config = dict(
    num_hidden_layers=9,
    hidden_size=320,
    num_attention_heads=5,
    num_key_value_heads=5,
    head_dim=64,
    intermediate_size=1280,
    vocab_size=2048,
    hidden_act='gelu',
    norm='rmsnorm',
    norm_place='pre',
    norm_eps=1e-05,
    positions='alibi',
    qk_norm=False,
    attn_scale=0.125,
    bias='all',
    tie_word_embeddings=True,
    parallel_block=False,
    init='normal',
    init_std_qkv=0.0229,
    init_std_o=0.00539,
    init_std_up=0.0229,
    init_std_down=0.00539,
    optimizer='adamw',
    learning_rate=0.000813,
    beta1=0.9,
    beta2=0.99,
    weight_decay=0.26,
    lr_head=0.00354,
    max_grad_norm=1.0,
    warmup_steps=354,
    schedule='wsd',
    decay_fraction=0.758,
    decay_shape='linear',
    final_lr_fraction=0.0,
    batch_tokens=[16384, 32768, 65536],
    max_seq_len=256,
    doc_mask=True,
    train_tokens=186000000,
    max_steps=5286,
    dataset='wikipedia_en',
)
Each number is 50 + 10 x the weight over the matrix's rms, rounded and kept within 0 to 99. Layers, rows and columns count from 0.

# up: layer 5 MLP up, 1280x320, rms 0.0397, rows 492-544, columns 256-319
# down: layer 5 MLP down (transposed), 1280x320, rms 0.0331, rows 492-543, columns 256-319
up492:64 59 51 52 40 29 62 52 31 57 49 60 46 53 55 63 46 53 30 50 56 43 57 50 67 35 42 62 37 40 39 58 64 46 58 35 45 73 42 45 53 38 44 75 58 88 48 48 51 53 51 33 30 55 43 60 47 48 47 69 47 45 52 55
down492:60 53 45 99 57 61 45 57 53 51 36 37 48 51 56 51 56 45 56 76 53 67 57 57 53 52 53 47 48 34 51 44 43 30 45 31 48 44 39 44 54 51 40 44 50 63 41 29 41 50 44 56 55 47 47 40 55 50 57 57 59 53 60 56
up493:45 65 40 44 54 48 49 46 62 60 55 60 46 42 52 49 48 43 43 68 65 47 61 65 58 51 50 60 40 57 60 66 43 51 51 53 57 43 62 40 41 46 48 39 46 51 59 45 39 53 55 61 43 52 59 64 54 47 38 51 64 45 58 55
down493:41 36 59 38 44 57 31 69 51 58 55 73 54 45 49 46 52 48 51 44 44 60 34 44 47 73 59 64 39 39 39 48 47 57 67 36 45 67 52 43 58 46 44 69 47 47 51 53 49 47 43 48 59 52 56 55 56 52 63 56 46 32 39 54
up494:55 35 50 41 46 38 33 71 35 64 48 47 53 52 28 62 61 52 50 50 50 53 58 55 44 48 54 41 58 60 55 48 33 66 65 53 34 63 47 45 62 50 37 48 60 50 45 32 47 56 61 43 49 57 60 62 42 40 52 55 64 45 49 52
down494:50 47 42 40 47 65 79 65 48 40 40 52 37 43 51 57 51 64 59 49 56 43 53 58 62 50 53 61 51 52 46 60 58 49 38 49 47 52 43 39 56 20 71 41 46 50 61 66 49 47 51 46 50 37 36 56 48 58 40 64 66 50 42 43
up495:38 49 35 39 40 38 42 54 53 67 58 46 44 48 51 55 61 55 55 49 53 36 69 33 37 57 53 51 38 58 45 44 55 51 64 45 43 56 57 39 48 38 49 56 37 56 62 44 46 60 63 47 59 58 13 41 70 38 37 64 51 41 49 52
down495:29 54 37 38 53 40 64 78 38 37 60 45 56 35 43 60 61 64 54 44 47 38 46 55 45 36 38 37 48 45 47 50 61 58 66 50 35 76 40 48 41 27 40 43 38 48 48 44 37 23 60 55 53 64 58 72 43 39 37 49 41 56 49 62
up496:65 44 48 40 40 39 51 56 40 58 45 42 56 70 31 54 51 55 33 47 52 53 79 52 49 31 37 52 52 50 46 57 34 70 48 44 63 54 31 51 57 48 45 57 50 50 52 39 31 55 58 55 36 51 45 45 53 44 46 60 53 52 65 43
down496:45 53 65 42 60 58 44 56 65 60 63 46 53 65 61 39 47 49 58 45 45 58 47 37 56 67 45 41 73 32 56 50 58 56 69 27 71 71 62 60 33 48 57 46 41 45 54 37 70 47 68 36 67 44 54 44 42 74 56 41 40 70 57 38
up497:57 34 54 46 42 58 41 51 56 47 63 51 61 31 34 45 60 23 56 63 73 48 51 36 33 30 42 53 34 64 34 56 55 56 39 37 58 56 40 63 43 43 53 61 76 51 51 52 35 44 62 46 51 44 45 48 65 32 29 44 63 48 41 44
down497:53 51 66 43 45 47 47 54 61 35 51 58 50 49 65 53 52 52 38 52 43 44 39 63 58 40 47 40 47 65 39 46 35 36 54 48 32 59 52 29 67 47 49 67 52 44 67 68 44 57 63 67 50 43 60 57 43 45 45 46 65 58 69 59
up498:64 59 47 37 48 55 51 40 49 66 51 41 38 32 46 58 53 65 46 77 56 46 76 39 49 47 57 41 41 48 32 47 60 70 47 59 22 36 39 64 38 50 28 22 76 61 52 60 49 44 44 64 60 44 63 57 47 53 74 54 46 46 52 55
down498:31 29 85 54 37 61 44 52 45 40 79 44 47 73 42 58 61 69 38 38 35 20 41 22 58 68 57 33 52 40 62 62 43 56 59 43 64 49 76 51 40 74 44 67 45 61 57 55 67 45 44 46 50 53 32 43 51 26 54 39 59 78 59 50
up499:40 55 61 53 51 39 35 43 45 59 60 43 50 52 33 67 52 39 49 46 49 60 62 48 49 44 37 44 36 68 47 72 56 46 51 46 41 61 39 60 53 41 47 48 58 49 82 45 53 50 52 47 59 58 37 40 64 54 40 57 35 56 58 55
down499:53 41 43 64 37 56 50 51 57 32 42 45 56 48 50 48 42 65 63 40 44 50 34 43 52 65 65 43 53 38 53 39 57 57 55 56 54 42 61 31 53 49 61 58 42 46 38 48 47 41 61 49 40 53 52 56 50 45 64 27 63 53 52 42
up500:59 43 46 36 46 51 61 44 46 47 60 53 45 51 48 71 55 53 56 57 38 52 59 46 76 54 48 67 60 37 44 51 54 45 51 61 31 49 45 40 43 34 50 53 63 49 60 43 58 58 41 46 66 44 54 41 47 52 38 50 55 30 49 48
down500:64 55 38 50 64 50 52 51 56 70 49 45 67 43 57 55 61 44 55 39 57 48 40 45 42 47 45 41 59 47 55 28 31 47 62 39 44 55 43 58 52 40 39 43 44 40 49 36 45 43 55 48 52 45 47 36 53 48 51 52 51 54 52 46
up501:59 41 49 41 52 50 53 40 57 55 44 51 44 32 44 40 46 49 41 58 56 33 41 30 58 29 46 68 25 31 48 53 69 56 69 61 25 33 31 50 56 48 39 58 55 62 67 37 52 51 43 32 41 43 38 45 70 43 34 42 65 53 47 66
down501:47 41 60 25 62 48 56 56 52 54 42 51 58 47 37 36 49 41 80 66 56 38 45 41 67 51 34 49 56 54 53 56 43 35 53 42 60 45 61 46 53 61 43 24 57 49 51 33 45 49 46 77 54 49 66 50 70 58 38 56 31 36 61 34
up502:60 52 40 40 33 43 51 58 44 52 65 56 47 44 35 56 62 60 52 59 46 52 54 44 40 28 58 44 60 44 31 68 54 53 74 57 41 49 58 58 74 34 49 42 59 72 47 45 50 49 45 32 48 42 54 45 55 41 52 60 58 59 53 66
down502:38 53 73 71 45 53 54 46 53 55 56 37 52 44 44 44 41 58 54 46 56 59 47 48 56 55 34 44 63 57 32 43 58 55 53 36 40 53 56 51 48 61 49 58 43 34 67 54 59 48 59 57 56 61 40 33 43 51 46 41 48 62 56 45
up503:72 67 76 44 42 65 57 36 55 48 57 37 44 69 57 61 43 48 46 30 46 45 68 45 67 42 50 43 34 63 61 63 52 65 46 31 52 56 28 62 57 59 48 58 40 39 49 39 39 60 48 54 30 44 49 46 50 69 65 55 67 35 63 48
down503:65 48 30 51 46 59 72 49 14 42 52 42 68 47 47 54 44 67 42 63 36 67 40 48 55 69 53 52 44 50 42 53 58 57 42 56 55 42 65 54 36 64 67 54 64 70 26 56 63 57 56 46 65 53 33 38 22 47 47 59 54 64 47 55
up504:52 48 46 28 43 56 63 36 48 72 48 56 49 45 42 40 56 60 40 42 47 48 47 59 57 36 51 37 16 46 62 48 69 58 50 63 37 45 46 41 65 24 39 40 77 69 57 40 58 38 46 71 47 43 41 68 31 30 53 56 50 46 54 49
down504:45 47 48 42 48 35 47 52 58 53 31 42 39 27 39 51 61 65 43 54 39 47 49 42 46 40 55 48 53 56 64 39 29 60 33 47 48 44 46 45 45 47 55 36 36 42 57 67 39 63 36 62 46 46 63 48 40 42 56 61 38 43 47 39
up505:70 55 49 49 36 46 45 48 59 50 59 50 43 45 26 44 50 56 65 69 46 41 69 42 49 53 40 59 48 41 25 73 53 44 54 39 39 29 54 64 46 44 46 59 68 57 68 47 49 80 40 50 31 63 44 32 60 60 34 45 45 55 45 66
down505:45 52 56 09 50 35 48 24 49 46 58 60 32 72 59 47 48 39 42 50 63 32 43 52 43 52 44 34 36 42 50 66 48 61 49 61 53 49 48 47 53 55 49 41 64 47 42 49 60 44 50 55 41 59 43 57 51 49 43 57 45 60 60 28
up506:45 61 43 32 46 50 55 32 49 76 50 55 37 47 51 36 58 46 46 67 40 75 57 67 69 51 45 55 54 30 65 67 40 49 67 51 50 70 29 56 61 61 62 54 48 50 57 61 61 62 44 27 40 56 30 55 34 50 52 56 59 51 50 56
down506:62 35 38 33 37 60 49 65 63 30 54 41 46 38 48 61 51 31 43 58 66 29 46 31 41 23 57 44 62 46 28 54 56 65 65 56 52 69 38 67 55 49 49 49 30 59 51 48 69 41 42 46 42 57 53 37 47 50 67 65 51 41 51 46
up507:49 45 38 46 61 52 58 47 53 56 59 64 33 56 62 56 39 52 47 49 39 58 50 52 49 65 54 50 48 58 56 54 77 53 57 59 44 60 47 42 49 51 48 43 52 43 56 39 45 54 49 51 60 53 31 44 43 41 58 54 50 33 55 41
down507:59 47 63 31 41 42 55 48 53 58 53 46 47 52 46 45 45 67 55 52 36 49 42 53 52 49 57 53 51 36 53 39 29 47 46 50 50 49 44 57 47 56 50 42 35 45 39 54 49 42 53 58 43 50 47 47 56 67 45 37 46 49 40 42
up508:66 49 52 00 37 57 40 48 50 58 57 43 53 51 51 54 62 49 57 54 49 62 44 41 48 61 51 44 50 57 45 49 35 58 48 34 51 57 51 48 61 59 45 41 48 55 38 50 39 46 40 52 36 58 57 49 41 52 63 60 58 63 57 58
down508:34 52 31 99 70 61 65 52 56 38 47 43 47 49 57 43 45 46 57 64 46 39 44 46 52 29 46 47 44 50 49 62 60 32 39 53 43 50 40 50 27 37 51 62 70 43 52 46 60 43 32 37 66 53 58 51 49 49 41 53 59 27 47 47
up509:53 42 59 48 35 51 47 51 41 47 41 49 47 59 53 57 72 39 66 58 50 53 46 51 68 38 59 61 74 40 43 48 66 49 46 48 34 55 43 38 53 31 59 50 54 56 79 38 55 72 49 34 57 56 34 52 51 53 52 49 51 38 46 61
down509:42 60 46 46 44 30 39 46 48 33 36 55 54 60 46 56 47 48 46 53 41 46 55 41 49 49 64 53 53 58 71 35 44 43 44 44 47 49 63 52 38 53 56 47 53 33 49 58 50 57 33 51 45 63 47 51 32 50 48 50 38 55 30 48
up510:42 49 44 45 55 55 55 53 54 70 45 53 40 49 28 58 42 79 30 42 51 40 48 53 56 57 44 51 51 45 52 52 60 54 62 60 53 60 43 51 73 38 47 52 66 59 51 52 28 46 69 58 41 38 54 48 43 45 62 58 42 25 49 65
down510:33 29 32 55 67 50 45 51 49 54 62 56 23 24 48 37 51 48 56 52 32 45 61 45 49 62 57 56 44 54 52 55 56 43 54 51 42 47 50 50 43 50 59 53 59 45 46 65 52 32 36 58 44 77 48 65 39 33 51 57 56 63 48 56
up511:63 61 55 42 50 57 44 37 51 49 43 77 70 48 43 45 41 57 45 67 62 67 65 63 49 47 37 46 57 48 62 42 26 48 45 20 56 31 52 57 32 56 26 30 63 54 65 53 38 55 54 61 50 53 67 50 27 48 41 52 39 43 80 55
down511:47 64 57 00 48 52 41 47 53 66 55 58 64 53 42 41 60 51 46 73 52 45 48 50 35 63 48 81 57 62 61 36 39 55 47 41 31 34 51 58 50 43 56 45 44 38 42 68 65 44 56 53 49 51 33 46 61 56 62 44 52 59 38 44
up512:43 57 45 45 55 60 56 33 49 53 46 68 45 34 47 42 40 54 35 49 49 54 61 55 46 52 53 52 31 46 54 50 41 48 53 37 52 53 50 55 33 62 48 54 45 49 53 43 37 52 44 65 52 42 50 49 41 52 58 60 57 57 63 51
down512:53 44 48 38 57 52 42 46 67 49 53 43 48 65 49 38 38 46 53 44 42 35 44 58 56 58 53 41 46 55 49 58 53 55 56 45 54 26 49 49 50 53 52 51 45 54 57 59 50 38 47 40 38 60 36 64 47 47 58 38 40 51 31 67
up513:46 47 38 36 46 39 40 37 28 56 52 52 36 49 40 65 50 54 43 47 47 60 47 63 58 31 57 53 29 56 57 49 68 48 47 41 44 58 28 48 41 44 61 39 81 71 59 45 47 36 50 50 47 39 50 40 39 53 73 42 39 51 60 58
down513:66 46 50 30 52 50 53 62 32 43 49 75 53 50 54 70 47 55 65 43 58 55 34 47 51 44 41 59 50 51 57 49 39 50 36 24 55 49 27 33 23 60 30 47 59 80 36 55 48 45 42 45 59 50 48 39 43 36 86 32 42 51 42 59
up514:29 65 50 45 68 56 65 43 45 51 51 40 39 65 68 58 61 45 45 66 73 69 47 66 46 51 64 53 46 43 51 60 42 52 48 37 56 37 39 52 29 44 40 54 66 56 53 49 41 56 46 61 59 56 30 45 46 49 54 52 59 48 43 64
down514:76 42 46 36 25 62 35 54 56 56 52 59 57 48 48 48 57 48 64 44 59 57 44 54 66 52 33 50 47 64 63 42 59 40 36 54 54 46 63 43 49 65 40 55 48 45 55 45 56 58 44 37 51 72 66 46 44 47 45 57 48 54 55 42
up515:40 60 44 55 47 41 52 48 37 55 58 41 52 47 48 48 60 66 53 61 46 43 49 48 66 47 37 63 57 55 55 50 45 58 49 35 53 46 44 68 36 44 40 48 62 43 39 53 59 58 31 41 45 46 32 44 52 49 38 55 54 22 39 72
down515:35 63 58 68 60 40 50 54 64 54 35 62 43 59 54 27 41 55 66 67 43 41 58 46 68 50 46 39 24 35 56 57 65 33 51 44 52 62 55 52 55 43 40 64 33 34 41 35 49 53 47 49 51 47 67 40 42 60 54 50 67 47 39 55
up516:53 55 47 45 71 50 51 35 43 53 58 54 48 60 56 49 42 62 45 42 41 41 60 50 55 57 45 36 63 40 49 54 35 64 57 53 49 44 45 50 24 53 37 45 57 52 51 52 54 52 46 57 56 38 63 50 51 46 47 63 61 49 52 67
down516:49 47 40 46 49 59 56 59 49 43 57 43 54 48 64 46 51 59 55 25 38 59 40 63 57 57 45 49 36 43 49 47 34 38 22 41 34 44 47 53 54 60 46 44 47 41 50 43 45 28 47 60 48 48 54 57 46 51 54 38 44 54 48 48
up517:60 59 49 43 38 35 46 40 47 41 54 61 47 62 38 54 39 46 59 30 38 38 69 49 59 51 45 60 52 26 43 69 56 50 58 40 32 50 46 59 55 33 35 57 46 65 32 59 33 45 57 52 43 41 46 30 60 52 63 43 51 65 35 46
down517:42 51 63 34 49 62 46 48 60 49 54 45 55 38 66 45 37 40 45 69 44 49 33 42 43 58 59 45 49 64 65 51 46 45 44 61 70 52 62 44 56 48 56 60 46 58 60 43 57 53 52 62 60 40 46 23 70 50 41 68 49 54 57 56
up518:44 57 50 46 34 38 52 42 33 46 53 44 48 63 48 43 55 41 61 42 63 54 58 39 63 52 46 28 43 57 33 75 55 66 53 62 56 46 49 53 63 70 59 47 47 51 69 40 52 53 32 46 54 41 66 50 50 27 42 49 43 42 55 54
down518:48 55 48 52 51 34 41 58 48 36 61 45 45 41 57 65 38 53 60 56 58 50 53 62 56 28 61 53 54 48 46 59 54 58 44 51 53 53 46 31 32 59 79 49 54 34 50 60 59 55 63 45 40 43 36 64 50 68 60 44 50 40 67 55
up519:51 58 50 45 28 55 37 41 45 46 53 53 50 56 60 52 56 70 40 47 40 47 62 54 49 43 41 46 40 55 46 48 21 62 62 46 60 69 38 71 56 65 59 38 55 47 67 42 38 63 71 34 49 33 47 30 50 27 45 73 63 55 56 54
down519:53 57 62 25 52 50 53 56 46 63 47 54 43 47 28 43 38 47 45 39 34 38 45 34 27 52 48 48 46 46 50 53 54 40 54 56 56 52 53 46 32 36 35 55 64 57 59 51 39 39 68 55 50 66 44 37 50 60 43 75 50 48 55 49
up520:38 56 56 48 46 33 61 38 55 51 53 45 72 55 43 48 55 31 56 45 54 35 53 45 38 46 54 49 51 54 66 62 47 42 56 53 58 50 55 51 45 47 42 56 57 47 43 70 48 30 38 51 46 42 46 44 48 47 47 42 47 50 44 58
down520:37 35 56 49 78 47 57 54 57 55 54 45 26 40 48 64 51 60 54 39 33 26 32 77 57 80 66 60 42 46 56 54 44 43 54 56 38 56 18 27 52 47 45 49 39 44 54 40 66 56 53 59 39 45 40 37 37 52 63 64 64 46 61 62
up521:42 77 66 32 53 27 56 46 42 77 56 53 35 75 37 46 51 34 60 54 54 50 70 53 40 41 53 51 68 40 35 47 62 57 46 50 42 53 27 15 42 27 49 67 61 48 49 59 40 50 45 38 73 53 43 43 48 32 41 55 44 48 53 61
down521:52 56 41 22 46 59 48 71 62 38 43 35 48 40 63 52 36 37 36 53 51 45 52 51 44 34 59 48 48 54 40 56 72 65 54 34 57 63 57 56 70 37 49 56 47 52 60 39 62 37 30 31 38 58 51 60 51 49 73 46 52 55 64 56
up522:35 65 47 51 47 32 47 49 35 63 64 51 46 51 41 61 61 51 55 49 60 52 40 56 58 40 50 45 27 53 57 59 43 65 54 59 47 45 51 33 58 50 65 59 39 48 69 62 67 35 46 48 43 57 23 62 59 42 33 47 38 46 58 51
down522:58 60 63 45 57 67 55 43 41 15 61 52 48 54 68 40 50 38 41 45 52 42 50 59 30 52 61 50 63 61 47 42 58 48 40 47 48 39 50 37 51 53 51 46 54 64 34 45 29 57 46 69 52 45 50 61 34 61 73 47 73 39 35 48
up523:64 58 43 46 51 35 66 43 53 73 40 49 55 59 50 43 59 57 44 41 54 53 56 42 70 66 53 50 54 44 43 60 44 72 54 59 32 45 43 67 47 39 37 48 50 56 66 35 45 59 49 31 47 57 68 56 82 55 49 45 44 42 36 56
down523:39 54 69 39 58 47 57 43 55 49 68 58 50 58 48 46 60 70 36 32 52 48 64 45 36 63 43 59 71 50 58 52 45 41 32 39 64 25 56 60 44 54 74 70 45 55 51 71 64 54 53 64 57 39 47 29 55 65 45 49 47 55 35 53
up524:47 45 41 48 59 56 62 49 46 53 53 63 62 51 51 51 49 51 44 37 51 53 52 72 61 44 61 54 34 40 64 50 51 47 54 36 56 36 44 48 35 43 63 57 64 50 48 42 60 67 57 47 55 36 45 51 53 55 61 59 52 53 62 50
down524:56 44 51 37 51 57 44 39 62 49 61 58 39 27 49 61 52 57 52 47 38 50 57 48 33 60 44 52 37 49 51 50 47 57 59 40 49 45 58 58 64 63 61 52 39 42 57 54 45 48 41 59 31 56 56 48 69 34 34 54 34 65 31 45
up525:48 59 57 32 52 64 63 59 53 58 60 55 56 67 41 61 39 57 67 49 48 49 50 45 56 46 52 43 50 35 46 46 14 38 44 50 54 47 36 57 41 48 34 68 58 46 74 42 35 50 66 51 44 56 37 27 43 42 52 38 48 49 33 59
down525:50 53 52 65 72 53 58 63 48 25 46 42 47 68 42 51 46 63 45 61 49 44 57 51 69 46 47 54 70 52 39 49 45 54 40 55 61 28 43 37 59 61 54 50 59 41 72 56 59 69 49 63 52 48 57 56 52 33 47 40 52 53 47 53
up526:61 52 36 46 32 61 42 43 51 62 56 51 60 57 49 40 54 65 60 58 55 58 45 23 65 50 50 41 55 52 44 62 30 65 54 44 55 62 59 53 44 59 54 47 66 45 61 48 59 67 44 52 44 56 55 59 46 34 47 40 55 43 59 63
down526:47 47 54 61 51 66 47 60 58 53 36 59 20 61 47 55 39 50 42 45 45 35 47 56 47 52 42 59 49 51 60 53 60 38 38 55 37 52 45 36 53 46 63 52 40 39 44 41 38 46 50 52 42 49 66 42 68 43 35 53 45 52 38 40
up527:65 53 50 35 49 65 42 56 41 61 56 51 47 59 45 58 55 54 55 55 51 45 44 47 64 66 35 68 70 38 47 54 40 64 59 55 67 45 36 38 38 55 42 58 50 44 62 47 52 53 50 58 56 57 50 63 82 48 40 48 58 69 44 57
down527:46 43 50 27 63 45 57 56 62 41 53 42 28 67 47 47 51 44 51 66 47 43 48 57 41 45 60 47 37 52 54 70 64 48 39 60 39 48 58 41 43 48 65 42 45 35 24 53 47 73 51 60 51 35 59 54 33 53 52 24 57 57 45 45
up528:41 41 54 44 41 50 62 45 37 55 64 46 57 36 50 65 51 47 52 64 31 51 77 57 65 47 57 39 39 48 49 67 55 38 47 49 37 47 46 41 48 57 27 53 53 55 47 32 63 56 38 55 28 39 55 55 36 32 38 47 43 46 54 46
down528:45 56 34 82 41 48 33 65 46 63 56 64 48 39 57 48 46 57 45 49 55 60 36 41 53 42 53 42 49 38 30 49 50 59 57 51 42 52 56 42 45 56 43 57 67 35 40 48 41 60 55 58 60 30 56 60 46 45 68 38 31 45 50 35
up529:58 34 41 43 50 52 56 46 42 52 55 51 61 32 38 62 54 35 46 55 52 27 48 57 49 45 48 60 32 17 51 59 48 45 55 34 42 47 47 62 37 41 51 44 41 54 44 43 33 58 38 32 31 75 48 54 52 43 49 65 56 48 45 62
down529:55 54 50 73 41 59 51 42 52 39 37 55 58 51 52 51 57 69 55 47 56 61 56 48 42 50 52 30 45 47 55 33 50 48 48 51 42 46 54 62 49 56 53 34 47 27 42 62 53 47 57 37 77 32 37 30 31 44 43 42 50 50 52 39
up530:68 50 45 39 46 56 58 43 44 69 62 58 49 43 55 52 48 53 66 48 34 46 63 58 62 53 59 55 36 33 59 53 55 52 47 33 55 51 53 56 49 56 45 65 57 53 46 65 54 58 46 54 33 44 55 36 45 39 40 43 38 44 63 52
down530:39 56 53 32 52 52 34 58 38 59 52 54 42 58 66 65 53 50 41 60 48 47 50 62 48 54 50 58 43 52 52 41 52 41 39 51 53 57 38 39 49 55 49 56 53 42 33 58 47 77 50 48 49 45 64 62 40 47 56 66 54 55 45 51
up531:64 61 55 35 47 39 67 57 53 63 56 43 67 52 55 54 60 45 49 38 47 55 55 53 35 29 57 65 72 56 49 45 26 48 44 44 57 44 46 44 47 44 49 41 43 60 34 52 38 56 50 32 37 76 45 61 55 41 57 64 61 45 65 44
down531:57 29 36 53 61 51 58 54 38 35 41 46 49 37 50 49 39 51 34 38 46 31 33 41 30 51 58 65 49 54 72 72 48 56 45 40 27 48 54 59 50 46 48 38 65 43 48 59 46 68 37 73 65 39 47 55 57 41 46 42 40 40 51 43
up532:67 61 54 54 42 59 64 53 39 58 52 45 46 58 49 49 60 50 48 54 60 53 55 54 62 45 46 50 42 50 46 53 46 59 55 41 58 31 44 46 49 46 50 47 53 51 43 48 52 51 44 49 57 50 47 49 47 49 49 54 50 49 65 54
down532:59 54 58 76 38 54 67 42 40 57 70 55 46 60 45 51 62 53 51 47 49 48 69 40 58 50 54 63 43 39 47 54 49 56 61 48 50 43 39 45 50 60 49 53 55 54 51 34 55 64 47 46 41 45 50 55 46 40 53 47 62 45 58 64
up533:46 61 61 44 44 68 48 39 44 60 53 40 57 55 57 49 45 59 43 50 28 60 53 47 46 56 77 41 62 35 27 65 28 61 69 25 46 47 46 58 30 24 60 49 48 50 61 37 55 58 61 44 37 26 58 38 39 51 29 61 71 30 67 74
down533:44 47 43 45 47 64 45 67 41 54 63 46 34 30 58 56 59 51 54 58 43 51 25 53 37 42 65 38 43 33 37 53 52 55 63 38 52 59 56 49 53 33 60 37 58 57 40 49 31 34 35 28 57 46 38 51 57 55 37 59 33 52 53 44
up534:68 43 37 35 61 38 48 46 42 65 40 48 53 53 34 55 48 43 48 66 33 46 50 61 57 49 51 55 42 43 48 61 59 57 67 72 40 43 39 56 65 40 35 32 68 63 38 44 53 50 58 54 53 38 48 43 51 43 52 56 52 24 57 60
down534:27 40 43 33 51 51 52 49 41 62 64 46 35 47 56 45 52 62 35 61 62 33 57 37 46 60 51 62 44 59 44 50 56 64 64 59 63 40 58 42 51 63 55 72 34 41 53 51 47 45 46 65 26 66 61 65 38 32 59 72 52 52 53 68
up535:52 60 75 53 33 28 47 41 29 60 39 61 49 64 57 45 74 55 57 65 57 75 42 49 42 54 50 66 56 39 40 45 46 58 67 51 41 54 50 44 57 57 41 53 36 57 44 51 58 45 47 41 47 50 39 54 57 60 35 52 44 43 60 57
down535:63 49 72 40 62 59 41 49 57 52 58 42 50 52 58 55 52 69 57 64 44 50 43 57 50 55 54 51 57 42 43 56 29 60 43 49 48 35 52 59 54 50 43 52 42 46 40 57 49 62 52 59 54 36 64 54 41 41 55 37 40 47 38 41
up536:46 49 34 43 56 38 54 50 25 60 51 48 53 54 62 58 56 64 45 34 44 57 61 56 46 55 52 44 31 60 48 63 52 55 65 40 59 48 38 48 62 35 32 57 50 44 44 48 71 47 54 41 47 38 37 39 59 49 53 60 55 50 47 53
down536:28 38 70 22 59 49 56 37 48 33 40 49 59 54 41 40 53 58 47 32 43 52 40 41 53 36 34 40 35 41 62 49 44 47 43 65 67 54 39 54 39 73 54 51 57 46 48 52 32 43 43 45 42 35 63 28 46 67 70 41 40 63 60 49
up537:50 39 63 39 43 57 65 53 48 53 60 38 50 59 38 72 66 54 45 45 50 61 59 54 34 56 50 45 43 42 43 45 48 50 47 49 45 38 20 46 39 54 52 48 51 62 20 43 41 33 47 55 55 47 46 57 41 70 48 62 57 47 46 59
down537:35 39 59 51 58 53 44 44 72 34 31 74 37 36 67 49 44 52 44 58 46 44 45 62 58 37 56 61 61 58 52 35 41 57 47 43 38 39 47 38 33 52 50 53 66 61 49 54 64 53 55 60 43 45 68 37 47 60 29 62 53 61 52 51
up538:36 59 62 43 34 38 49 49 45 66 54 50 52 70 69 49 59 45 50 32 42 36 48 37 57 34 68 48 53 48 37 55 59 50 64 45 37 48 45 57 62 44 56 35 63 64 42 43 60 59 51 37 48 59 46 51 51 38 32 60 51 45 61 36
down538:65 37 57 59 63 59 50 41 63 50 39 49 48 44 48 39 54 52 51 40 60 57 34 53 34 71 43 57 67 35 47 48 40 46 31 64 53 21 54 59 60 53 46 45 57 36 56 65 58 45 50 43 50 53 35 42 52 39 38 49 49 59 52 40
up539:42 61 61 34 30 58 37 40 53 51 67 30 55 38 55 45 59 55 51 70 38 52 55 49 44 36 58 69 63 49 38 51 40 50 66 53 40 33 35 48 34 58 61 47 53 66 61 55 34 56 61 40 47 48 42 36 38 45 32 58 46 35 53 41
down539:76 35 42 52 58 56 53 48 70 43 33 53 37 55 43 58 63 42 52 45 53 36 49 51 40 42 49 51 48 38 57 55 73 63 50 54 58 53 66 47 49 67 58 45 47 56 41 35 62 53 37 61 59 59 64 70 58 56 68 38 57 67 44 64
up540:58 63 51 38 47 56 59 42 46 61 59 48 55 48 59 75 60 48 48 19 36 46 39 60 52 53 57 61 51 53 43 47 45 81 50 40 46 57 29 57 53 38 26 53 50 53 60 46 36 64 63 63 50 74 59 57 58 32 64 59 44 45 53 50
down540:74 49 54 40 43 42 47 36 53 47 44 54 31 65 35 54 68 51 51 50 41 35 62 60 55 34 33 49 67 56 40 44 37 53 59 57 32 68 60 52 44 39 48 48 46 34 53 37 45 76 50 69 46 44 58 45 55 57 43 41 48 65 46 40
up541:42 61 57 56 57 51 48 44 56 57 56 58 65 33 48 49 53 56 65 49 50 50 56 49 40 55 63 53 35 37 49 55 48 47 43 41 56 60 39 60 62 50 43 57 42 41 64 47 31 60 44 52 44 52 50 41 44 52 56 52 49 39 60 63
down541:60 47 52 37 47 51 50 49 45 44 47 50 40 52 48 49 45 45 43 52 48 44 40 50 50 57 46 46 59 55 51 48 47 52 50 52 53 41 55 41 42 50 52 36 52 52 48 54 48 44 51 63 55 46 51 50 53 45 44 47 52 54 51 32
up542:47 63 51 50 45 58 64 40 40 50 73 61 49 51 51 55 47 37 56 73 67 55 54 46 53 55 46 43 49 46 49 63 48 44 68 50 53 33 49 46 51 51 44 63 58 66 63 60 46 53 69 60 62 61 37 43 67 46 38 33 56 65 53 58
down542:51 62 37 27 55 44 40 60 57 62 38 62 39 48 62 31 26 48 38 38 30 65 52 53 55 62 47 73 46 57 57 40 46 72 60 43 56 38 67 35 34 46 34 32 53 45 51 61 63 45 54 65 51 33 49 54 42 62 53 75 39 50 50 61
up543:59 63 47 47 49 46 48 54 37 59 62 46 52 54 42 46 51 40 49 46 41 46 64 51 52 43 51 50 47 43 45 66 35 53 58 44 58 42 51 54 52 60 55 51 46 50 56 45 39 38 40 59 53 39 47 43 43 29 37 44 45 44 64 62
down543:65 52 43 69 49 61 49 41 41 59 74 49 50 49 43 62 54 51 42 60 50 33 63 56 63 52 40 55 46 43 53 48 43 52 58 50 49 46 42 55 45 50 66 51 54 50 59 51 50 58 50 45 45 44 41 49 53 39 51 37 49 35 65 59
up544:52 51 53 28 49 45 48 07 47 53 64 47 64 61 40 75 48 65 48 41 47 71 48 44 43 52 51 64 43 38 40 55 28 36 43 38 58 52 22 50 56 51 62 13 40 59 46 46 61 53 59 55 51 40 69 64 49 61 45 79 37 41 56 72